Weights of a small transformer language model: RMSNorm before each block, normalized queries and keys.
Each number is 500 + 50 x the weight over its row's rms, rounded and kept within 0 to 999. Layers, rows and columns count from 0. Numbers have three digits each. The size before them is the row's rms in percent of the matrix's.

# gate: layer 3 MLP gate, 320x128, rms 0.309, rows 39-105, columns 64-127
# up: layer 3 MLP up, 320x128, rms 0.316, rows 39-105, columns 64-127
# down: layer 3 MLP down (transposed), 320x128, rms 0.305, rows 39-104, columns 64-127
gate39 102:476443403461494440494477496466529468515548453482509491482541504388455471587563401478474488535585526389539481475453470563427514587516473475496460535469512519453407472460503464553485439546488542
up39 096:502502489506508535521397475507566476510498655507494481581485554479491542494491418539541508524496420627531560561452520462495576422463503558553475542534426506604504477428556501562524518534518499
down39 098:554548426435575565480453486457446486538506508524490442508501511603486505549512568431526622515443516456555470443456484393513419480558505489514450524552613519500485607436502489448412516463507470
gate40 100:497378497514492478432509524524488404408485504482491462530382524550539513409498562518524444443468501477509569458459564475554499511554599510495492528540480571529450515511572463503518564405454479
up40 104:480495492513455425507493521543571438570473474513513393489563500554489540457382482406502529535536461486585534532532546487555501551568433469464438536524564534534487516489388496514573485489353459
down40 099:592441505496488474494491474529427474514479402450581456594497536480457438539564453542452486509548534567476580463492522470451414469461476446548514527584410455548543516505464550534479502531514563
gate41 097:543572504508426521487516498548459481513573471497456403544452518487429522425470523492448544550482541492553500454591601561520449499587570420446498527442485506465505578504366459418567559481528520
up41 097:486437478530464476409499565426587489502432467455454536474575519422524545483507411480546430496482458437473475399492542475538541491546451483451428461529547489467506576494565510508547532468439557
down41 100:532560520531530373466552538534516505444517569475517466503504536559463525477504441482443499543518471550504554415464552440417618412463478520451532452603523406508533462560625553531554420478459414
gate42 093:554573555541505535537584528549501596517492462551550539475456576473478413380525560562548579477448459460542603502467368554461582488570478453486512527472523575432467484548506562542478485484463558
up42 099:421541558464508418458457478488437470593552510499498437556434505511549516554400389509444480519561493463566442570524531451478419516437459475493584549444505480591460464452434531526529429583465429
down42 094:415447547547424533497538504482607472474456455561546469610498503510513567529517593488499480488478476543500588511596529526482548605511558517506434532438555532528508386464530474469541519566554602
gate43 101:420549508423474478487481569561586504519492491484458503535542547475461498580561548512545520496508493487513534464572472521480536511517494449497595550445498480440521580489619452484430488394493496
up43 099:488534511466545434516433535520558480504627530447515532517587564524490612467451499550556543530455423473605595506500495495510492530521630475433505542513532525472451574544471446557463480461479441
down43 105:487463571466467546508509509556463524434622464578505570474477498454595452515532508585571502458412398475424488505486506464609484422481508436552456499492559439541434442480460437480506537530498473
gate44 102:510537435489477460455464569596510500499584516495565409583621546415500482456464473551529435446426502464456548452480576544502541526402509468565521397440508526448572512491580382551519529441546469
up44 100:527511498446534488550613440526490466510504526458447528455478554464463432478504521484451504559517461541593569498484505514578519483485522513485407457506534427564499474531414507437489496552463556
down44 097:432540408521488490495620424480555487524520532536470496448480543516458413536500525458492527517435630442503511458403455465452431518515465539524491555583540478484594488461459513472524470460406492
gate45 094:521490570502536523467496518452537499521579490448489542437516474449509395520448491451417486507493454429546467546460537500485566549530568492483625488512533501456586568461480520449581521512541420
up45 096:509452430475534517519500478534529545548602520535398477573524546398529454506528540495521500563488566417501526600609503490400440453467362586584455504517543525443533497558549579493515492494531524
down45 102:464397442477376477502522468493453565541434554522507448370443499519534398521567521473445612475488498415533516529512476530495449528487461538559494535539469524529444554543452500464539464443588464
gate46 092:457502539531561513493446483565461580520621461489523488522473513498552518437533535542462474454445426537437486533523552541531513501591596475472487521565484496402503554559534548447415439492591521
up46 095:451508514466518537519503524489534468375476404569540429508486557518574543546512490480457466581386512465504454506555381433488511489536449450512489484542545430457459548550545436542541422590529378
down46 095:501471405466413521351559547517523569497446575481522476482480458513528534544514497535466499551512490474566461504516588517498438529502536520392464546438481480624506597492470541487479505490494424
gate47 104:527468557518541492467523456555528616534524508522533485479480500485531459520465549459500534474508474478481459580525436456541407471482412454442492557511557498557580610544512518412391553500527393
up47 096:569543523507546489496530421585453494489534529450464504513481475528533421486398415406525441497480558478554490494541553490610495492459434570569505508545519449543516528559426469556546553504525528
down47 102:485500491468443486610489459413533334584424462509629503490456437474513471481526431503383562503565562500560561578556558539570527452469513442463590501458458542403488444498543535565527561485524528
gate48 092:437470522526420567494494517543548543549460502462572554580570503545503470583510421473540523592481457469416524443650537505543518527481553583488514492497371531496497454464447465456569443446471511
up48 092:437397541538516524457531602462412514480513398454555504408492503486524455451518559480484554610543497504426591502485489563549500524539534480424493477468500656420536508481460431483465463485500561
down48 097:521502564533451533603535379567544465456503430407459497486416476485397495434438494465532502535543591428407522440527531507426561558420563501565431527488512564496394505477444478538472544511465566
gate49 095:494515471545558466494494411518451530401477533524493409442520522508547510457440540423516539495473459388516477446459468435576543510460448449483509573462502517496453400512490467527370439470475566
up49 102:459482518549529566531581446512475496501452561546450553477478500472649572529495547612529533497525502508471419549420482469577526491508529539517589560545506602517456441478546485510409450450570546
down49 096:495540547516438545412413520498595466434538532604598494560552477560573397439524502466420490513494527459531584509470509597491489552471447397572570396475504479518548467573526527473480381462404556
gate50 100:403520496597486431543455576483438540578557414594440528510478460476555485495502501414497587558531574487459518568585446478506444564460476494550545504551521536463510544500433490494432476541472495
up50 103:595470584469589485494506443539426462505580576419506563467516453483507585442401486513534406432473458497508449437444564531555516474537444508628541454442426479516440555505502433443536527429480463
down50 097:498570470599587436538521500533480437509502421428514490588524412396611434524507431552525526482450474488455598515516483531493504483455458415534502578552495577546507540451423562478506497463432575
gate51 102:444594552565432448490516522481532478429500495453498503584487529569495564473397562521450444494508444468569523608518531571508458436420505564587433498466480539547549512486408569464498546516495410
up51 100:528409523468524522493383504449488494517559495523527429463573413510458498525559471472529472424463517492664492378418503441458491501506412483514515421551468505505522518486534406540506381467439523
down51 105:550420476508583531438553468579485388396505512528333538535442404487515547555489526556519467455477570480566528520475610547446576532500495539472474640454448491508497552571495486499522492477385533
gate52 100:647488471489402460476442595463456456350490517418535576516533474502497513451468504454483566525576458457497557549530469481542523466489512508599495467475526509525486455525505543475497555506529567
up52 096:586537473503497467498446529385513447429560484502507497531580540494456540402519430467541522586480553494458478477492500533493486545501418524574495437472578430488542461547481515518546551532561542
down52 100:508510536552497514471506503494434437495563505453524560518542540572495458617455482417461483499558499554560565431461481589525443529559424456510484557441450593547524573545496534416442546473451503
gate53 095:521566474483609481518557520528465400528549411499480463596523451539491496502488499458444479480552482484558515461463393525464466598479581465463590554398519422511462461515482513568579494454546517
up53 102:453512425446508480488530529523534565547533576498401542545476590570499517539483537529485604535573478484582537560474510492474537453538461556482473456574538593538508525516471470559423540542503569
down53 099:506523525529556535425554419482498506559421574577450451377505455549583527504513519461547467544502494521496542522483572401573476481489476573502624505529423475479560530449527505489544552470476526
gate54 095:586581441529517424477511542525483489371465438612521481555493542492481582414556448498455547492490528503527510556528396565481489467499491522521567483467470511429454474543422456554412499564525520
up54 106:319479640523582567521518453577549490466461508524452457464465517512513449488430465488423556490520501505499430497487503504432510547479513509487420554558522409518555656432513533589522470460561525
down54 104:494525449505473452483474498417472521541449490515534434539385475491504516589493488487452453666482516519487520492504521477472544503481449597472498535517547519521561534522492526553535487465449533
gate55 094:523546530482529412549471512550570477560480541465542528569417442479563465543511498443532504639534454469465486461465537475596467593481409672491477440522569513539515474408490409477498524464517434
up55 103:500554513516478407418477575539632503584518451535405454444501576511471531496491455456545573520533544536506447454468541544498537556566524463591524491538475530501532477500493546509454535458431510
down55 097:463458437469497482550468468518572511436565498570528528418492579419470599555543438462511538557485534525452493501480572558512443478496524426514478500456439543511538424523552535495482568561589544
gate56 098:534552428427463503503513556551543545547506568508431371492454471487433509551560482517463538583568538459496541520526458578477469586507473466460481545484514577358539495517552469476549569487567532
up56 094:503468452488489599535569543536509585592468464528483458400462439421526560537542541510513442440621395533529492481448456497555511491467596461531505489533531450503609542527536500520422516477466534
down56 099:537605547514523530569469484501541516533490566462427428541542435503476559529557496446474523432446399508547495456428452436489465447485417518451479481550572613394506549361470522380489495457563511
gate57 091:476516475430525467490414497483488540520540546530472486627446570453458467514541420465506468444512472513512528495551494621546475503503465582503386497508441504564560411516472525485550483473550537
up57 095:600481552495516468600525467600460492501449578506477513553416530568504433438520519533503557501466385516568514575400551651505478550492418491563381466495531445497505422551486471501470505470513520
down57 096:424552476542547490596306480508486555568556517466424543577418494598487483488582444530547441503504437550495506455488522597510526603507462518473483423458475528585474469546505512496462567537497539
gate58 105:445527405454456469443481517504611552539547430414500469595518502512574476554491549525468501446529433493488515570454439477446492441436512442424590477577527573384576476410482456447539485521569493
up58 101:533514529531589544570506539477439554405512478516489500510556502507505508416508600540430502504578495506522443475510545434532472533518553554481417508485515420407416518574460428537620518496478496
down58 101:532503501453566523492517510444472425593500419460447448543536457576419535537408547454475540466529473506532467532541446441520404591528465543441496473509470489465495463487422433495476481498457491
gate59 106:479495466470515486391462515538479516494518599470513458434407432489526421475506465467486548444545467458419491493503558510416570510468461418547560550468513462399494381474544435577460498479527611
up59 096:481507468470608477379524439492564484547412528531488518478520416463516380454511487513509579513514546376460499478427506493422415474488474459539521474405543493432546432510559612490477462487457640
down59 102:427396477578476538544505509530565551471429506499585503592452541538514536521567475483599460579513486479519455492513539491478609469449492469394452479523449543442468528475523536518431534382549493
gate60 098:439537533465551467461542588542438499388501447422543462558486494440513611574460487541479543475391465516519575498454517513448529523408590484545489500523525429499442572465454499445553534472629505
up60 093:515537488530482494592483499460541442535428518548515491435535564500523481517411447518582563511546525453546530522617407463502505448538506607466564535522525498406523561516461474576408610542466505
down60 101:414544476525465457519491558507453456582401579539502494471467498581567465586501514483461524461566480557625505541493465434565524562489431470445504580580436465411499511527587545520488474563511439
gate61 098:495519551493443582491611459505473532514566410419512491519493500543463591557595529491526492468529581537604521468498440455527450541526495454460549515515482524453469563435438530569546454579483556
up61 103:484546446474541511429470442423610460456602420507507570536535493519479572522558516464537450565551555499527513530464506563545511556467426624447473513568511478487443549507425482592537474327488513
down61 102:480556476543449488565559570500453514559540427399644414565478506431536483498506516483588537465462601490621450474537565468430514544393497484533585518525529545544542438526389444438524547521491519
gate62 095:465519463563508490503567495454491431543571493521428446474501468550483499453523595441569479510505506514444557524538535470431527486533449427510482546465443611468554476483445596444395478460447475
up62 094:510553534511558519512486480581482483473460475557499458431439477492509428382559479517525413545549518489503503527393515548508472480459509521498468453467521442521515551534462504542531489423470472
down62 101:600540609517428612413547395430457529518580450475425417505469455489510511511469446557576476562556457598494468510456526471452446508524502406594464506492465460428529526502536494503553550438419470
gate63 102:484545530541494468461636525510592547547485526399376517523532455446562480388555566355492508464509492501502512537533539534519498500429529521509529497532596467455497446588525505521568508495427460
up63 102:492525513492514514493410452530499518488454482523471506590449484458464553501545511498526537465508469554479572429556484452518526429467469558419430436558448495497531570425433486482553416543510602
down63 108:534527439508443529533528441538498512384511577657523529426527491500524498575460527440485450575410478460444436437499516494462428513518439416459519479582435536447544488478417501511541459546573495
gate64 099:494390501464494507406442454500548452493520441553535500526530541576447493475463453450449458423455564527438543437492505565536487615548465476536590503493480590497443512497507547489491577524453295
up64 111:542511507532503497414467436455608542591478493415467533548493513574503457606558460439623519572592497499581473524559567552549497419497491509463496438497461569553474431423516451478463450574421485
down64 103:527397527537534551455603485518509465425499532532423434438508434449490486518541538486474536505520470509514532469527513525528587538485361586472374505476524459523584451510461466473536440433575490
gate65 111:473547505534556493480538446481522510454491428513591505483508402553510542475467428441455442578446467500492555571526438556487520485421481424493501556438484519543509538534334462494567439514419400
up65 098:421495456536574572448421506478504420543644438482470502442549481496477471435545451460503478456505529449546557521470513530498449533448470526498501533609475464506586541555446460587444474412525426
down65 104:403483479419531468599509458456465569453426532487501620481506521447488552466471610544580535490508450486459479459500583520419484539479547551548470420539429434428460448390495504509547560413438558
gate66 095:522472422489502474423480510596489521457592474468454503488474371477468547520443547440531442478470436539571549509499451514495537467491380508542458464479510564409493511500586428510442510519435470
up66 094:567439463472533451476496454514485527469540588571525477441452562497463468512541543480504405417616516548524440504483517548507464391511482546560524456390462523492455599447525500392547657455423447
down66 096:441464450506664356525566452508598515500499484532478536469544488504426530476543502518482371508505492494375476436506457570421567465473550401484510467437434465483499425516530433434435557503527505
gate67 094:548628412534462576444506604474518599464510479552419513522573417563511451544482465495471507460480460507412517509517504554485540369503513476531383526533456509491409519533531518467530520565554503
up67 094:559444484501554474485432467502501471486538512443587568509437518508561514508451514465507521466490458585451442593460546451465412539575448484383558475453487478526596559568506515506506515557508535
down67 098:537484451509477533491469531509513488528543453502335576516462517456552437518507447498424556485498532493493472452446491439475522397480513633467497429577473514492569606537513496478534559498459478
gate68 101:588447467651526585473476522469499496511444464543490445570436479571499479589556519473526432477510549471556451472546512537499555514404478419466501489465462569503453499481475555471563495445492508
up68 096:534612549471466463540531455440534478463467418448503529492563568503471488523430375450367462489464496487475420475531537403566531463537526612510551506520501554518535499508486463493427418500497506
down68 099:471571453597469509441530487533587496420446478495564471556507497479550432585557452536509515592490413494510540575484434600544489446380495468569583484463550479429453537519511555507498410469542513
gate69 098:464495516507503555548521516515447556526564579510516481524423527552464552469394530509524491465523504491512447538596464555521478596512471489435542548439518459488514443426416482536598483440578436
up69 099:447491426458401508493526450505559521533404480565393495496543510556503474473499474538473456490517498502458484557562578511385502480407384505499487486416488556531507580411488537481470576484506502
down69 097:485486445562541496485558575592369614489544439453530456602536427524545422407390594503523555551475401519544512486446533556587472551499513554515574470533499469501501552616508493584461510509461498
gate70 107:419581531510477472557493613591631501518480517556491520569525504539553533491547393474500583513559487520542452577414518518564525511484547485569421444524437500393511523549450539546435573536463439
up70 106:491539459498417551543490529496556427541571493577551478495543533500600635401530463553504452524479462474465502504550533495542550521474497502454532584621450485578474524472468480561444547517456450
down70 099:481520410511545535390501470534375529448537600506518590433474483474488496514465526558538459579481538537435522515526515443464480443494384504538472501512562503393472558423557530634500524485507449
gate71 102:542516445507400464560501509483547503459510505575522494520520462479458417447565471469482488458499583532452499410445531419471486574431528527605537521353495617444522468372515448484527495541507431
up71 098:464545383462545546530476466514399536541452489539456506524413587548597493468469517413402453518505463579505478521545464520531490434585490511569515504604559622539480477576537556394486511515500615
down71 099:444451427459535457543515478514450499437517505453486548443502509471510530545566424566480483424416495470445484524499535574473586496424540599484512489471486474442428437416567538532490466476470504
gate72 095:519421443438472433488534440563409562477525409498494434489514445474419492423487444624423592435532497516498548446496481450522565457543466563566546451401558500560501437535520406534525505542427417
up72 101:523481531524535496494483552520463431495552493503544469487542570453576623473476499427510467482474512579525464593517526505621532434431428480442496446457415421513441543436499562544531467435457582
down72 099:459462502457489555496542566585488461473548485566474576471462477487532488493449553397477605460489532480511496575516493447558433545464513436533476414529455463596495443542499502482590499502477486
gate73 101:439466421531526486436561510443574518472498511539416551489572574528524497564499422504544460551459480468457555539483478628475587479441579527496527442538482597449540603498575512524500418461487434
up73 104:533504583495487533588448520426426434528519529564495560518514547483423433554508383509541501491419386466609561527548527608503466572434478542536563522523585523427485442525511468493512540501340469
down73 103:431424473575451460467526468548592507428559588553435504413577470577564550417536528621561550478513552444493494473543431488489575498530502557441465500547537460481523469516482459484427557536507582
gate74 085:583431506497549481560538572574472466525547427546537493597443422528433472587515525465555475419579462532467463514538508523542476521576427454510479467476449529409539550530456446495457454515475520
up74 094:497516454526543543465495476578514448497466479559523499571463537647484451509522440559494517491542428480518479486452538508460508496474506509509475457532532515527512445446548658584551576532545467
down74 096:513504565479465500509558535550527483581429391556525475526447532482545510542506404432488513547457604440471505472545559521546434585466507572545445467548491480562515409549464480522434441589553425
gate75 100:524413472505558549459505544478444507393465470419500552467461497464650416468502509563474478516544519433590519553555473510594439505474470463535498506500543539571532490554527487519482467460478463
up75 103:478441561464496454580478475427537431368508512497495473506506563481505485480468601583589475550549466519374558539431497518560503592455487530532512540525431445557518482494486495579592479519536544
down75 100:459430560415517504506568512497568512499413460502505465533526498566435529464483478515517553467451454540461442520527532460528477506532617494568408506604410463487393387459543464537585415569409534
gate76 100:419546524510471520535470606557478467494623507321423550463518508471497522526508460493413527512512589526495610532496493440492498509508463439491505436545489544517551478537480490569506505501422382
up76 108:469518521482563488592461471525547503476417501527522500508423498457404468522597484585486506452480439471528533545481503517487392550541444538563446453540567356394510542539565490575659488418548509
down76 096:457534510532497528465435485441444515557595448562510526570494508505491539522469470464544527574412536525562579495558574486535490452429404422569485498485547445485462511405443520456403604522494494
gate77 111:543601511542429562417538535461500483505552441454514467486426469406613532516540448488435453509432535512555508458475439502474526520441548502617500459428540474414445482545466517581503538540505517
up77 099:399568463521532518473428570449403454546605466441495549448492551508551587549461528525526410470524511524539538594522425487507429495480524451505480518457543502443493491545449493505604615471421471
down77 101:463446449449474518526492425489465527450547471510597426424518574505535422490548536533502519486441517498495523427617480526594506522594491509438440481501548457565487458468467483481602534487501478
gate78 109:489575530432492544493497470478485482494454540453500538504396467439524425431432518455437467509527475456489539498520451405531574570516484494551525482558521536575509504439548517505495428507539579
up78 110:505557476470475558547538454577452469464496455557498460419558508529493409515530549521540540501456544431527532489532501509530391556422571477529594474492494469434423461544486488499536500424508429
down78 097:558510515602431519473498456541456472546531538531455548529512564475550532556494478509454411581449434634482511447488511489576410510510459449558463477500479411531411519481484385546473497512502529
gate79 107:525517484461428507468411576554525448411464484547514419475529507500451479521519480478431528554452511542359569517407547434631479505579456506421595451549438523500494497494532538421585517477407554
up79 104:521534600455580495519456508458549483431446473476515442468445488454442553421523588509492471477469424503527444496539465555449534480495503553426471467511496458472493558553477578469544569525504495
down79 102:519410541484588480546520453478548374477537565531378573504481472593492464544483469444493473499497487494547549524481548338491547507508508554518499469456565534499544519415461455491553549577510419
gate80 106:524466524510526596437600443586525507544513492457414525533436535503522511454450488393451530479486464420513460518464482399635532523499413490553462496490585498518548457643500491531471480539450438
up80 099:525452600437474473451508518513527460597481540554534476420411448452444422445423549481392447483560524476437540519466487571431554523415550499521539578482431585573576440424518578569487493457524553
down80 097:490510527473527480448469410500418447491506559473550503565475535507511564517593490568495577603507542478530492473541435392532488482516497521532495560511461481453511511492571488502463518463576412
gate81 109:448493514568494562441468464508449457474493419517478496502516505594498507572488557398444397458373526493473472515560442555554577501467585501492482551500568576518499628518407401486505531451472397
up81 108:412500483484559507496533477500463465507513472465513474457490521514543425526563538484493459620463429544632540498435497532524466563664531593489552455531568535521562500567436450424494355393527479
down81 101:523431524454511492492456460487547426546458573416409438450529484573476493557506547473524458455577612619485507414417532499476460557562484492545559513596481544554540530408486506504480505419488461
gate82 099:499536506485524534559496586454530559444490403516445429497400529429435456501524541443472516513514513488462549589514513514540494513526446540523523548494473532444538540450448587484478433519519586
up82 101:505395545490627453496601517441493523477473494492539526539478519524499552476578434473470505476529554563517497492601533461528569515551511550515526514518571518480523473586474496532551599562478548
down82 111:579540500472452611572485515467485544502523515405451520501381533507539469452525521541542485492521506455461521511511602425359479574370498572456486571508500458486438456547514505543507457548486487
gate83 101:529514501576444496515388421575614543453543369523519526498508555586421588555436491471445447512489547477525616524474499498544517429457550487488546450507481509553574542575470459434511458504460550
up83 096:592471428458535521476484536540562557445455551404476573503473485491600516485493529549413574450515491439415501483551485463513451509432463515541499441428427568489533548514436577384508464455529550
down83 094:486565546501546490597575440487438425547605475618534571369520459490514547505498512472505407518427476515473500478556517459452522571515535495470490437471479473459497404393414471497490486468577469
gate84 097:492466488450496505428460533490556479379535524504541570542468481566553512524499561502505541545603511459497448497457482456546495618594459534523506418502512544492549515535610470522609516434515466
up84 101:490515579471473462478508520577407595507468499421579570423472440516530517507492456460575537489431476568485585471491563545503478475535584472505482495513507516515428482488523612487478591572494526
down84 099:512475551446511531511523412491547536522520495608527500495456399440534521528554468561459410492473446462449470483489495476549591502477479443541472495483541463479463493480537377598475427527545543
gate85 103:498451501548475578534550487480564509338406458455385516497559476499494482428527499454463610548412461501417491493537460499524521431514500436519541436532547447443492502468611576395605490541567455
up85 101:462484428579532509499518512488548588480491435454370520488481534515442469484622473433525532582446466502481467579457476564452470457560417488508516498471527460483526581533605450463424484479516499
down85 103:570482532438474514554558526486523465544433501468454448525467514570502401502507496505583494583500591409410544512416519575502538532514543455546500454487505440392525594488546511459558510609515478
gate86 107:511511533471429538451504515484522575502519483476450461554570519433593523363565582428485531507462466426539587583512447575512463510497601440505482570445533447468465381459436566476434514526472485
up86 103:432415476469536551533476502434474494520554468494555428611489527455565475527484610498501499506535533584513410473489504540472602490522502460444485490428507452538545502581517458460488411497461500
down86 099:535435505500420586466486544471501521496508510501305481496546528449544452496499515520552542489478446586579499534433492549426482467419478450568477612491494478530531476497446568480539585551545447
gate87 103:495506574498550501556545564552531486550498418537452505550485522506466486559579525519516434457524541549467503571643454403461463522508483387421515439495527519469415517482516633471551538557516445
up87 104:529480527503502505535551509445518557474532540548538420631477508560517495513401580551514527475561523446538550498499581467450599524543506432444536554507509505491596449486467527475454525529484577
down87 099:390524496564492507523490453575486534504525473420500483443450429449570489468572491504487527486446516412443521523471458391531418518478540542551456454489487482456500519478461465574546480554487500
gate88 089:534389459551456550525491418552499516551502480438516549474491531376450540468473537516548450565549508462510554498540535492604458529447536490557471552477389467480567447553519501520470500498448498
up88 096:504451480621460504408471511555506626527546501485443504453498491425475470452488441511522479490582564492510524501604419513484484434439578529454568527454467543486504507521554517492476495547555518
down88 093:487511554477483512581499466521480413521505440528517477416592539487555481500516383482439513524500585523469523496455564524492483556522483614551426408572527554516531486487487540431501529550576462
gate89 103:533592544526629491555491484588491473505607434551515470513455525413519585541527594547551534508559490561497491484561551439522488536515545441533428488489480517507480460423534605424510594437542500
up89 102:510540497511478622591475494455474491477440456556413488518661488500440550511494483432532625453476480459479538527525611512551476580516388485509559450446502479532563433499505520450548506381495437
down89 106:620597521554547486589580552534483495556584411460532577562522460495565485473545498560533481495477435534516510513463526486590459475495518536594601477444486537482559497510482424438571493483545552
gate90 103:587578516483475530394541443485516481489538546401439479494437546474453526450516507492499439477544463485548518466485557493537467415488450497476558501508506523482449457492514497550558590530497490
up90 100:585627593594474502498544528469473488472519478510462509445513393480449502452530565516529439452530520555479464552546516566475501546469499587456476480468622459410423477491456545445381517472546498
down90 101:497545530428481458513393381455407604496559583463462545481471465489527478535520542494556516495430478455588507558396502506482471478471474573474572432396524495393566556562525482453514581470516368
gate91 103:368475487610489484468451607604469417512528448521512437533622514471537481526486501501552519510431483507464471528462480540389430507464502509523515509476543449537517504478549463483492568568514517
up91 104:491430547436577493451444492564562451441512552479518484455513501472498554435395488598446459555507470436474620495569476436484573531546474559461483444452526505616499492489499524446470502489600558
down91 093:453498525547460510584425478573490512534518420462496496503408484508507559441524472509569525547559569451497532435531531595565487549468607459471581543454481491453437487536483445482597474538472517
gate92 102:506450550484503550468622588478488462556522481578471465471512504502559530495495451498481441462486440595454473585491536351525473443470420524469563553515558446494534427556429526409576559453570399
up92 100:493509469501479376463534401484505486465520463527480512436511493510477592398498499457484479499513547466515423522483474555580462550583481523582428550544405430485501571485435540446494531585455493
down92 099:591571631578541583415483442420502578447517498484432501555528461506446470612490527520576537503495518577552549540473497473513503490440446557528560581433568470569470494451402501407546486449503510
gate93 104:491511505433527506475383527508452492598564416440537495487464465435510495548486448436498536456540485453467448488438620537434486579493518503471437419558461577439534492459552441560455425531443496
up93 105:453509475564491570513517508544526496445538552409452548521531496543496424519441561440546478499480433442545517423546583530451544597467553552478571561473533555630429482436500499496459506495450472
down93 101:424429466460475466488500406453508570524432448564570546492575505555425510513557508537525498487495567512504515489526451554506588434491503525457511441573450512422426418485483488484539416518509504
gate94 105:510603526522624419515452510534524443515448446508462544517506519468519417478536506559539473520545464563505436567514464461510492517516523490543388537554534506534563431511477525503515491586535549
up94 104:465522483503547500426457551475599418524596460562456560508525587505445532424470484447431526516471510554477462485469534535387565507463541495499544470548521481524480445453397520411566514541399486
down94 100:512493468506496520541513550590610492477427510505541424563486470442497488566500518555510531470476656427538538518453539551578425514469622482452511487579603532478531486459480629438463511516538489
gate95 092:513525396517541510537558469567603510533475537435537492552467533604467555500474479481575541526506482509521485478474521493528462545598461500524476390511392588532422519368514449558470535532413483
up95 093:509551467527512547518490565554398511528524552465469544533488438471402457448527465428500471473548505487397488535415463539562522475510478515500527545597486442534562576582461500530539422449411484
down95 098:533437618496502476572548463574457442486503399584512471543534514516583540491579549521543554546514490497488520560533513604546490501399477569496449535505381447475523465462565493440466535538520555
gate96 103:537464492506473492477478549474428510544579441441458498574555452440559533549519499445452439450433497452391541473550464506452526549510476498474443526443529452497568520545535541462497494533442585
up96 093:566539550536511521433537494490525590492514513457525517575558434502548548508443563534484542360571508564444463599564504578569500508497441540431384427524509554552463511580464477532482472462572564
down96 100:556514500516437458443493574448478598508464459477556562509471394507558452548492568499614437459400541484524540527511452540437447508373451519506463500454556395522493526467468596416419465476479486
gate97 096:441435469510526491527452503443451468481507463553380484470497532568538474493461531576553443444579405444520546490486450508492512535450567455497491446468341560393575463388538523524511614492416513
up97 097:520547472470616499566558435525482482469519480512462449484487493513517530458560477490474534474546516533635453449544567405470541436487523498503457547508586553433508512506491575485476540562468552
down97 102:545373497494485498571465623529438466545449454515512443529476493567567535460504493576498564453479393480463518524497422467529520488471533531530451554563526521521425372463575471515501442527434507
gate98 100:485398470487516496510570423456495497524554562508516536495506548516574496517549500533486507558545457500655537506422526555462527535531426516487500564527453539405503457454479530507518506504508471
up98 092:475490523480476637492453489487579518440471554526544397534530502419556506424552532421391490556458488459562489490451503520575481518471375471466562604489486608517548460539478458484457482488615477
down98 093:440569605485495462510520382563470495538460444496469555529533523529463519465482559523533504452524491443491428528501603571466604429549496435507545558596424486495469503442500523556455451479503460
gate99 100:496606547524530459549534588462548566497494464529441524471478461496505501473502415427457526495429472482439541420555486494431519534595582571518506474455469543420405467570529451480464474559475519
up99 096:510515480520576474416491446488567494498515527547512499569490437389530495595492561514445433521492543445528505531504445524472534505375481556532452517619590540473518570473523507563441449592478526
down99 103:452501472579561492462399478443527444428506524516483458525509475475491541501508430453522509578447429571508572458478481531422487474553476464498506496433459509443416528476391449594455439576507468
gate100 101:502426563474555459488542448545456543446459472517522469474454544598455425476508581571531444487519447531552417607505523503491460358453533404476486426567417575438506519561495542492539552499497599
up100 097:519575515454497554513508496495494471524586487566495509447518452470555377423472421499500544518488509553434475501406451493522483561626406504502548500466549443416479435481479601465648518494530539
down100 099:472452506507405498522574513464506518547459428604573488483492512449545527525518459540433561420529494487568453433514453509502536489480534510495468536427556516485495502398498417509558443533498494
gate101 104:546490478514445481525422465548534534463540463525492557532518466465597439504471444466512530439568397538495492510601585472401477482508370524474487465538540439531448481389504533561486540435487460
up101 094:448528404546557551422511479553504509514523525486462438499530454571494400532485458536537581463536499556468517491429501511496535516431489517471487430545370532605536534413603461627486448453407425
down101 099:333476491487485492480488516506601561444523447498435556482534486511459536450535459474474500560445382449463497517493507461433519496481474618473519460455528496426497419453493465482480505582600481
gate102 092:525429509468525553417424493527412515496459474537549547463484519500579503500512590420499378562451478500444484561416452571527558494445505506477524529477419460529556470502435540434506564430544418
up102 103:563581555489560437487453429550520531445501562560513510544553459509527580475507548493520449581350498482493472560511436540480472558466481546462499505493490579447475478522423497598427563551425573
down102 096:539406513518468554429429472484517551582510467513435572511442498538520474499452473437584525498552421394500564483426443544478437428449516455500553519517429436566406580431471613397555522505458531
gate103 106:438513458481503539501491511465508518419554492478476443483569574433480549549519436481634468420586443412571398478563480549516467443524453504447429557534469557473538508535492438511533529510526551
up103 100:451523555507509385544508466502452500493527474478560558574478460528556546544419502475567556458574571502547535284525517428588416507506520525425495477523538493446488531466470459474519570503504487
down103 100:452492511576522499563560555482521552560556478421493507647461577497412494508496443500498614497540499471533490481475598492489431482458508442441376507571510490500493487526519476507524391561520485
gate104 102:493589571529471503543553458498446483502540538510469495486488501503493492447462483491462516570384532488516491552502431506547467515612446479562460545558546605557521463467473537540556545478470468
up104 107:442448483536489563509446560533437391506608461483592469533466526514500492584424457482545625441536501450437538524549523522480471504445546532413475516460531452467471493452537473539408547460516435
down104 098:503532523582467497478427509465533543427526542485484470595477449543485503439495469580535436554414362527509526552536475458502457523527539503524533480505556551490579391492452446648541519623547435
gate105 094:548557541457536437533453486457500540480466383470462500480542509477471555509432521486470505561503520527430527509519407638558512489485473606635473484572465408533494529500525485575477504520534488
up105 095:450571513481579546619485502541465507477504514504555516525473488524548456448522589577460570550502441489502484539510553546538529564469392517566470522525541490539524569584463412534456488570445494